python train.py --norm_place="pre" --norm_eps=1e-05 --parallel_block=false --batch_tokens=[32768, 65536, 98304] --dataset="wikipedia_en"
Each number is 200 + 40 x the weight over its row's rms, rounded and kept within 0 to 999. Layers, rows and columns count from 0. The size before them is the row's rms in percent of the matrix's.

# down: layer 5 MLP down (transposed), 768x192, rms 0.216, rows 119-132, columns 48-95
# up: layer 5 MLP up, 768x192, rms 0.22, rows 120-133, columns 48-95
down119,108,198,215,257,237,134,144,149,193,236,206,188,85,191,231,234,203,222,218,192,242,215,197,190,258,207,190,211,187,209,154,183,274,181,236,153,182,237,163,190,172,199,142,226,226,122,145,149,241
up120,111,98,144,200,240,133,135,221,153,123,199,223,258,190,168,254,242,188,177,246,184,202,265,184,134,234,212,210,194,173,224,162,214,218,227,141,225,169,220,189,159,173,218,230,152,249,183,241,195
down120,105,121,190,257,170,233,229,204,238,275,223,199,246,231,189,211,192,163,163,230,195,161,186,193,161,267,230,112,233,258,225,102,173,132,157,320,159,131,217,229,187,211,140,228,211,253,217,163,195
up121,103,164,244,232,142,230,188,168,160,189,187,159,160,239,207,193,184,205,255,178,157,129,192,255,236,166,151,176,283,160,233,169,165,207,272,116,197,270,217,190,209,170,184,216,223,266,204,204,169
down121,098,257,220,180,177,152,193,260,174,249,138,170,174,205,170,197,281,161,122,226,203,179,195,141,252,197,169,223,130,254,183,222,161,246,151,211,157,94,188,240,131,228,274,165,280,263,285,231,214
up122,092,234,171,133,179,95,178,173,228,206,173,148,170,232,217,259,238,151,185,219,223,279,160,180,192,262,122,179,211,149,182,191,170,198,163,160,223,243,233,245,189,232,236,160,183,227,242,222,187
down122,101,201,222,195,164,145,254,213,229,210,213,176,166,119,226,118,182,213,169,196,183,221,218,207,218,191,235,155,139,143,245,88,208,210,179,203,190,236,253,193,238,192,160,257,172,163,276,165,149
up123,101,220,215,207,116,177,219,165,175,139,117,236,268,252,216,168,124,179,228,265,227,152,185,178,242,233,246,152,157,155,212,209,235,195,155,156,209,171,199,150,216,198,240,200,89,181,217,190,275
down123,092,246,147,192,252,151,255,266,243,186,148,186,197,216,152,206,228,151,158,223,221,140,204,190,204,233,210,162,175,236,316,180,112,171,180,214,221,167,198,205,190,136,195,203,168,195,193,175,203
up124,105,195,229,235,210,236,252,171,234,190,177,191,234,277,142,140,200,273,201,202,248,160,203,214,298,184,146,204,154,234,213,226,135,227,230,197,143,239,189,198,234,189,208,233,213,234,216,269,193
down124,100,203,245,218,282,181,185,170,137,217,217,192,254,302,219,240,183,202,170,238,193,221,269,221,185,240,222,174,231,240,180,160,145,135,197,171,251,219,231,170,272,238,165,141,221,296,221,195,186
up125,112,164,251,210,153,240,156,191,251,210,199,253,152,225,190,260,189,225,219,185,224,223,197,167,208,210,249,218,147,191,168,196,170,173,211,124,204,193,199,173,271,91,249,237,189,232,238,201,197
down125,118,246,236,184,194,228,137,181,236,209,241,183,220,252,99,209,233,160,224,215,176,131,188,205,146,176,175,250,217,244,172,221,184,241,233,189,217,237,175,259,260,191,208,139,219,170,202,241,256
up126,094,274,254,208,189,195,187,208,183,174,166,191,224,224,147,258,190,175,139,240,195,177,274,173,256,171,227,131,204,241,184,188,242,161,166,183,175,209,206,238,220,240,207,159,269,238,125,230,191
down126,092,172,213,211,115,211,311,237,244,203,202,231,175,188,191,197,210,174,202,169,164,261,200,194,163,170,157,243,234,202,244,263,140,196,257,258,276,216,276,233,219,73,121,190,215,204,158,195,187
up127,100,205,236,197,175,213,194,197,195,264,186,194,199,134,211,149,180,288,113,247,156,175,226,169,276,219,156,214,137,233,207,219,168,188,205,208,111,243,118,136,277,195,193,266,243,222,224,179,210
down127,103,151,185,159,176,214,191,121,230,270,184,186,177,204,162,198,246,130,232,280,220,170,230,151,171,189,178,163,205,249,214,204,228,201,204,181,245,288,189,75,190,171,199,225,245,206,190,55,188
up128,100,268,195,157,190,203,250,140,231,185,233,231,151,205,240,179,191,181,230,198,215,268,192,189,217,212,237,156,272,253,216,177,108,234,247,206,220,281,214,245,207,183,229,226,198,194,101,178,206
down128,096,223,163,199,180,191,246,281,171,226,194,220,155,130,174,243,174,209,205,263,200,179,204,180,202,234,187,163,201,181,183,168,241,205,180,175,185,216,246,170,142,145,176,174,257,178,227,91,110
up129,104,197,205,96,162,187,178,203,191,187,127,139,245,184,81,198,204,229,227,169,177,174,152,214,200,279,185,223,219,266,241,223,188,141,199,184,150,204,213,224,198,199,219,219,187,208,164,170,206
down129,104,206,251,154,127,158,131,282,346,187,252,168,184,244,199,201,224,177,145,129,204,160,189,230,149,178,143,205,267,248,272,248,184,247,149,179,169,226,243,183,178,217,215,177,183,144,177,210,226
up130,102,203,164,217,252,239,253,150,176,172,171,210,246,210,193,170,260,187,218,256,220,222,219,203,235,224,217,140,176,193,242,184,159,206,220,221,197,258,177,126,276,259,191,135,236,212,204,153,210
down130,100,224,126,171,199,240,198,222,112,252,180,237,267,212,127,192,234,122,198,204,232,223,232,169,138,255,253,219,224,243,226,105,236,196,287,178,195,277,219,228,262,231,164,201,173,204,197,184,171
up131,099,96,194,229,162,135,217,187,189,202,172,154,137,223,212,149,154,175,173,186,174,172,156,184,264,231,204,219,175,140,213,190,171,209,252,152,210,181,236,175,208,139,184,170,227,155,174,171,180
down131,101,178,189,219,152,210,281,186,209,177,234,198,271,187,159,160,170,282,216,177,250,191,85,187,194,267,238,225,210,203,245,199,173,195,142,252,267,253,150,233,241,202,249,208,307,136,206,163,176
up132,102,213,122,183,188,206,184,177,131,175,154,173,218,163,204,161,205,167,146,164,151,126,242,195,218,158,230,209,195,150,269,108,146,177,195,223,223,235,157,239,297,190,255,177,237,164,215,232,150
down132,105,183,190,208,162,237,151,219,233,268,229,240,184,264,200,158,178,282,184,234,217,238,164,201,127,258,260,228,283,263,137,155,236,250,189,187,212,227,255,203,179,158,166,200,235,117,214,178,154
up133,097,213,186,196,186,249,181,143,199,206,112,139,225,181,168,251,147,242,168,221,184,137,259,180,220,180,171,219,234,223,152,205,220,210,228,264,228,138,227,211,262,230,239,137,185,285,183,257,212